From a checkpoint of a small transformer trained on Wikipedia.
Size: 3 heads of 128 (1 for keys and values), 10.8M parameters.
Architecture: RMSNorm before each block, rotary positions, no biases in attention or MLP.
Training: a variant of Adam for these matrices, 4119 steps.
Each number is 50 + 12 x the weight over its row's rms, rounded and kept within 0 to 99. Layers, rows and columns count from 0. The size before them is the row's rms in percent of the matrix's.

# layer 5 attention output, 256x384, rms 0.0488, rows 0-99, columns 256-287
097:64 53 70 42 65 40 26 58 64 25 56 51 74 53 64 62 35 46 62 67 43 72 44 75 71 54 69 59 34 29 66 25
108:60 42 41 62 51 45 66 44 54 65 46 52 51 47 41 41 51 58 56 37 42 41 40 31 59 70 36 35 56 49 53 50
108:44 37 70 54 49 57 36 37 48 32 59 58 53 46 29 36 51 38 53 49 51 69 42 43 22 32 19 36 48 61 51 30
099:18 52 61 75 30 65 79 54 42 54 54 62 53 58 52 53 76 41 56 55 50 52 51 19 63 47 55 55 20 52 53 28
086:48 36 47 44 47 54 34 49 44 38 55 46 47 70 44 41 45 16 54 51 43 58 37 62 55 55 34 34 65 46 32 34
094:66 40 68 53 51 57 57 70 44 39 40 61 40 44 42 41 55 44 38 49 43 59 46 55 52 22 29 58 57 38 32 62
098:52 46 67 48 47 46 37 30 53 28 79 50 62 33 38 39 30 54 53 45 36 70 64 48 52 62 54 76 34 62 45 32
090:45 52 39 55 62 35 72 33 34 61 58 34 22 66 58 47 62 49 41 34 55 21 23 40 60 32 46 43 70 52 57 65
099:66 59 67 54 56 49 72 58 58 54 66 61 84 44 59 45 49 51 47 54 49 61 52 53 62 38 52 56 56 44 51 30
099:72 65 32 42 55 49 32 48 58 52 50 31 19 76 64 50 29 42 40 41 17 44 55 76 45 51 56 61 67 52 74 66
098:53 39 48 48 39 52 48 62 37 61 48 42 65 36 57 43 47 60 62 41 55 43 60 39 49 57 63 60 32 38 48 36
100:68 53 58 49 42 39 55 41 55 40 60 71 28 38 43 59 58 64 50 55 56 36 57 53 37 55 44 51 83 57 40 40
112:51 50 16 29 54 39 43 64 68 51 58 56 42 67 60 17 39 34 61 37 50 28 71 43 58 45 45 43 47 55 57 43
118:35 48 58 53 46 37 46 36 34 44 73 56 42 16 55 55 80 41 52 56 69 46 36 49 51 47 36 36 44 68 46 35
091:57 52 52 45 68 47 65 28 57 60 53 31 46 60 58 49 34 37 57 49 51 68 36 50 62 60 74 20 41 54 59 43
108:42 45 35 53 57 52 49 72 51 57 55 36 36 75 47 28 43 61 44 45 67 44 42 55 29 37 35 38 61 50 78 66
104:48 51 44 42 42 26 56 28 39 43 44 58 42 49 58 75 57 50 55 50 48 31 48 46 61 73 49 65 48 54 58 56
097:50 47 57 49 39 60 59 56 38 68 34 32 51 58 33 31 47 53 31 37 48 53 41 38 41 62 87 61 72 28 31 74
097:45 59 57 50 49 29 45 52 51 48 68 56 57 51 55 52 61 82 31 46 61 55 48 27 52 20 09 52 57 64 42 68
104:33 67 42 46 70 38 48 37 41 52 50 70 59 55 52 51 50 61 42 56 52 65 50 22 60 54 67 47 24 42 46 58
095:48 46 44 38 48 47 54 28 39 57 59 51 43 57 61 62 55 57 56 65 73 50 55 28 55 63 39 34 47 47 42 51
107:41 46 37 41 66 44 48 65 41 48 43 47 57 33 68 59 55 47 53 49 71 54 23 47 71 55 31 63 54 36 46 41
097:56 42 44 56 51 62 52 66 46 45 67 54 63 50 52 49 67 50 39 71 55 51 58 38 36 33 30 52 37 40 75 54
098:75 58 70 71 51 57 66 44 55 54 48 66 54 78 40 48 26 34 46 57 04 63 37 54 45 48 61 38 56 47 42 53
105:44 25 51 51 46 52 51 65 44 43 40 41 54 46 40 65 67 49 61 51 40 76 53 63 57 45 52 36 31 57 61 31
085:42 52 79 69 55 51 76 27 66 68 45 44 68 52 67 73 43 46 52 59 60 40 31 68 56 72 50 68 52 44 57 36
099:53 58 54 46 50 40 58 72 45 53 47 39 21 67 35 40 43 41 46 28 38 33 43 63 54 62 40 67 62 45 51 59
100:82 47 52 70 51 56 33 51 73 29 43 43 47 40 44 56 48 32 28 44 49 55 35 46 45 46 36 26 74 50 68 60
099:57 45 53 54 49 60 45 32 53 49 37 31 61 34 62 53 26 42 79 69 21 39 27 57 53 76 58 64 41 45 34 37
103:61 42 45 56 47 52 38 37 70 42 66 50 57 39 33 52 36 55 40 33 41 46 73 45 30 51 57 61 58 56 75 57
110:50 46 42 37 65 42 53 63 86 33 66 52 58 39 49 53 48 55 51 39 69 48 49 44 63 53 58 54 55 32 57 54
100:56 52 56 35 54 61 39 51 55 44 52 63 82 25 52 45 54 53 54 27 41 62 51 38 50 47 50 33 55 54 51 30
101:36 29 60 50 55 60 36 66 47 41 44 52 58 41 43 55 47 76 48 48 51 66 54 58 56 51 62 50 41 22 53 46
118:44 50 54 38 64 33 61 65 53 39 46 36 53 46 51 34 66 48 51 55 58 38 56 53 75 68 63 35 34 49 40 45
084:50 51 45 38 64 42 62 88 62 43 67 53 50 53 62 61 49 51 68 64 48 52 48 65 44 44 44 45 44 53 63 55
097:56 55 55 41 41 38 47 53 62 59 37 49 46 53 68 64 51 52 46 55 49 61 50 66 22 48 55 54 65 65 51 60
107:42 41 53 53 38 39 61 58 62 35 47 40 50 60 32 38 62 55 47 51 50 49 39 71 54 49 57 58 44 40 38 38
092:44 56 60 50 46 45 52 19 47 30 60 54 47 59 24 31 55 27 29 52 60 50 60 36 46 42 53 50 58 36 28 60
091:44 59 62 47 48 42 47 23 33 41 74 62 70 39 57 39 54 62 63 53 67 45 46 25 48 35 28 47 51 33 40 42
092:65 40 55 32 37 66 72 65 43 60 29 39 46 71 32 37 36 29 54 39 30 63 50 53 46 61 68 50 56 66 55 44
105:43 52 41 60 53 48 73 56 49 53 34 53 48 46 74 70 58 53 44 50 54 40 57 56 64 59 77 50 58 32 73 34
092:56 61 46 47 65 60 33 48 61 51 50 51 38 55 58 56 50 46 48 51 45 74 53 52 59 56 55 39 26 38 37 51
121:61 61 40 68 56 61 61 41 49 67 43 52 33 49 49 57 20 23 46 46 49 51 59 68 39 39 68 68 48 44 52 60
124:45 51 52 33 61 56 51 43 50 78 54 58 48 57 49 26 39 47 68 54 52 41 63 29 40 49 63 46 46 38 47 67
090:35 34 46 47 38 35 59 55 74 43 51 51 51 47 46 39 37 38 33 48 53 37 61 40 31 46 51 38 63 36 61 28
094:58 50 60 63 64 59 58 53 46 45 39 36 46 47 44 38 53 67 54 23 43 62 58 50 45 47 46 44 65 26 61 40
098:45 64 37 29 47 36 55 23 27 46 72 59 50 48 59 46 45 52 73 72 44 28 51 53 48 34 44 42 52 62 55 45
087:57 41 61 42 39 54 57 38 47 44 40 47 56 61 54 52 59 44 54 39 58 57 53 46 45 40 45 68 81 45 56 45
100:38 67 33 59 48 59 56 42 45 64 41 52 61 34 47 45 67 56 40 39 62 43 78 44 41 66 56 56 24 61 46 56
103:46 55 44 37 37 61 54 48 63 41 48 51 28 69 36 29 44 40 45 41 31 45 57 77 41 30 58 90 43 68 42 55
117:53 63 30 42 44 42 54 44 51 65 52 51 42 66 51 33 16 26 63 50 37 44 40 62 34 46 43 60 53 57 40 54
101:42 60 46 73 35 53 29 50 60 46 54 52 37 47 64 72 45 37 52 43 50 57 58 53 53 08 47 46 47 37 39 70
101:58 50 34 54 46 70 58 71 62 34 51 42 25 78 29 51 36 49 39 26 49 42 33 81 49 70 56 49 58 40 56 51
093:53 39 75 62 59 67 42 35 53 66 53 59 65 44 86 44 41 61 58 51 54 60 52 57 51 46 30 23 58 20 66 47
088:46 47 48 64 61 51 37 47 48 59 67 62 77 51 49 53 57 50 55 59 39 66 48 56 53 52 16 60 36 67 45 49
101:49 54 38 56 54 62 46 61 62 56 43 58 37 34 46 77 38 41 46 60 50 60 47 51 61 64 71 62 54 46 53 71
090:56 62 43 59 37 64 51 30 35 45 36 17 22 51 40 73 37 61 33 61 33 46 55 63 29 53 63 57 56 47 55 56
086:41 38 30 27 59 38 42 68 52 62 57 66 47 51 49 64 64 50 68 60 60 53 44 39 58 50 64 34 37 57 53 48
100:32 37 52 57 50 45 72 48 52 51 63 60 58 63 18 57 73 47 16 54 50 65 46 41 55 44 24 59 47 27 57 39
117:36 56 37 51 45 44 46 51 59 53 47 51 42 53 62 47 54 64 60 19 49 47 52 54 56 39 67 42 50 37 44 37
089:44 39 32 53 41 40 70 44 50 68 41 47 59 78 40 32 62 78 46 34 54 43 49 42 42 41 12 65 57 65 48 42
098:37 59 50 56 32 68 34 22 49 58 44 47 64 61 51 39 56 45 61 49 52 41 61 56 60 52 58 57 44 66 48 42
096:39 51 60 42 44 72 55 39 45 60 53 68 65 56 59 50 40 44 77 35 31 47 56 61 41 32 55 41 55 41 48 48
109:50 27 62 43 67 37 67 56 72 47 65 70 65 50 60 50 58 71 60 53 24 55 47 59 66 39 34 45 53 60 89 34
113:58 44 50 41 57 65 64 62 63 68 49 47 36 71 70 43 62 42 62 49 43 41 40 46 67 72 52 84 43 44 48 29
099:59 49 73 64 47 53 28 46 40 58 65 23 46 39 55 42 59 30 46 52 60 58 55 32 59 54 51 45 54 61 36 47
110:48 41 65 66 33 61 62 58 41 37 55 42 68 32 63 46 78 68 41 24 44 58 82 51 48 51 31 42 68 39 58 18
114:68 56 47 41 79 56 41 56 54 60 54 48 54 51 47 66 44 48 48 50 58 66 38 51 61 57 48 77 50 67 47 56
092:35 40 75 34 67 57 56 67 45 38 71 50 75 22 60 48 67 50 64 39 50 59 48 28 57 53 34 76 34 59 67 20
086:49 57 53 49 42 51 49 63 67 40 44 41 60 56 40 42 42 63 47 55 55 66 65 44 41 43 80 40 51 34 49 57
097:51 36 68 51 57 49 60 44 34 34 52 61 79 22 42 47 46 33 44 62 57 72 42 25 40 47 46 43 70 48 42 30
095:60 47 52 68 51 23 63 42 61 48 70 50 47 52 33 51 47 51 40 71 57 49 72 78 07 66 48 41 67 68 71 62
098:36 52 63 58 32 48 43 54 56 45 57 69 60 57 44 56 59 57 32 56 43 57 46 40 23 57 45 33 47 53 80 55
128:69 64 31 36 62 59 34 64 61 72 27 68 26 69 51 45 49 37 46 37 46 36 49 44 77 58 53 57 58 41 43 75
117:66 62 40 55 57 60 51 41 50 58 44 45 38 78 44 41 35 30 50 60 41 55 75 61 45 42 59 45 63 51 50 58
104:22 33 27 51 64 35 41 38 36 29 45 33 57 60 47 17 50 48 60 39 44 49 36 48 38 35 47 65 58 48 26 46
107:51 51 39 64 60 27 60 44 70 45 50 55 43 52 51 54 54 41 60 51 56 39 46 46 47 55 48 44 57 45 54 60
108:50 48 51 64 56 34 61 54 37 52 52 46 58 43 55 47 56 33 49 54 58 57 43 40 53 60 48 73 47 53 40 50
103:39 59 69 66 44 41 54 24 64 34 66 39 48 34 73 58 46 37 44 52 32 64 42 53 70 63 56 67 45 70 55 34
089:52 63 72 37 58 41 43 55 50 46 50 41 56 48 46 56 67 56 32 64 99 58 40 45 85 65 58 30 42 50 20 64
107:36 42 50 38 42 52 63 68 33 66 29 59 44 69 45 65 41 60 48 41 38 50 35 67 48 53 79 34 74 45 49 48
099:56 56 56 35 55 38 45 41 63 28 72 38 52 23 51 50 69 45 21 54 64 59 82 38 38 33 41 39 66 52 44 68
187:55 44 54 61 49 33 52 41 46 64 59 36 56 44 41 44 48 67 50 44 64 44 41 46 72 51 37 46 49 50 54 58
087:38 48 49 58 52 50 33 25 58 47 67 62 38 49 59 81 32 55 47 40 59 53 50 50 44 50 55 48 62 67 41 60
097:55 48 55 50 55 55 66 26 39 56 65 89 63 30 58 55 42 42 45 54 76 32 47 40 83 76 59 38 36 45 39 40
099:56 34 63 44 43 55 39 45 35 60 49 61 42 65 46 64 55 62 73 68 38 73 39 66 62 42 61 72 30 46 61 45
106:58 47 32 55 51 49 56 44 48 65 24 52 20 74 47 57 46 28 61 67 35 41 60 57 46 33 52 59 49 34 73 64
094:47 48 45 57 56 57 58 47 52 59 55 41 42 59 62 56 40 51 58 50 54 17 41 58 49 76 35 52 61 44 42 52
112:63 65 25 43 50 52 43 64 30 76 36 16 36 69 45 47 35 45 52 67 41 24 56 51 45 51 49 74 53 58 58 80
095:46 35 41 55 67 32 67 52 65 45 51 57 57 64 57 54 41 56 69 60 51 69 55 32 52 44 58 38 51 61 42 59
104:55 68 49 45 36 46 48 48 53 55 32 57 46 61 44 44 53 41 53 72 63 61 59 57 48 24 50 55 47 48 50 53
109:58 41 57 48 45 68 65 52 72 65 31 65 54 46 47 65 32 69 55 70 42 65 67 63 46 37 61 43 41 35 39 60
089:45 50 71 44 57 57 59 29 62 46 31 35 44 71 40 58 35 59 43 60 54 54 35 65 36 46 46 47 63 62 57 67
097:50 43 58 33 54 42 80 51 41 42 36 49 44 59 35 55 51 45 51 32 38 52 58 78 51 65 67 61 56 63 67 29
115:39 42 47 32 60 42 64 73 68 31 57 21 43 32 56 53 67 63 46 44 48 48 52 51 48 26 51 47 70 56 37 59
083:52 36 71 61 33 46 59 28 58 44 59 46 45 32 30 47 43 55 09 71 59 59 32 52 63 54 40 44 55 38 33 38
099:57 27 32 60 45 23 58 44 50 48 45 75 57 33 71 63 35 75 62 77 29 36 64 58 31 44 44 42 52 31 68 41
106:61 45 55 44 68 51 48 55 71 68 47 43 58 50 68 62 46 54 41 58 56 40 52 57 46 58 60 42 59 64 29 75
097:71 74 51 47 56 60 41 54 38 47 51 52 33 53 53 44 61 40 64 34 48 41 64 35 33 45 46 56 60 52 51 37
099:49 42 31 36 67 36 51 51 52 50 34 72 44 61 43 38 64 49 35 50 73 48 48 50 51 39 49 43 64 24 52 89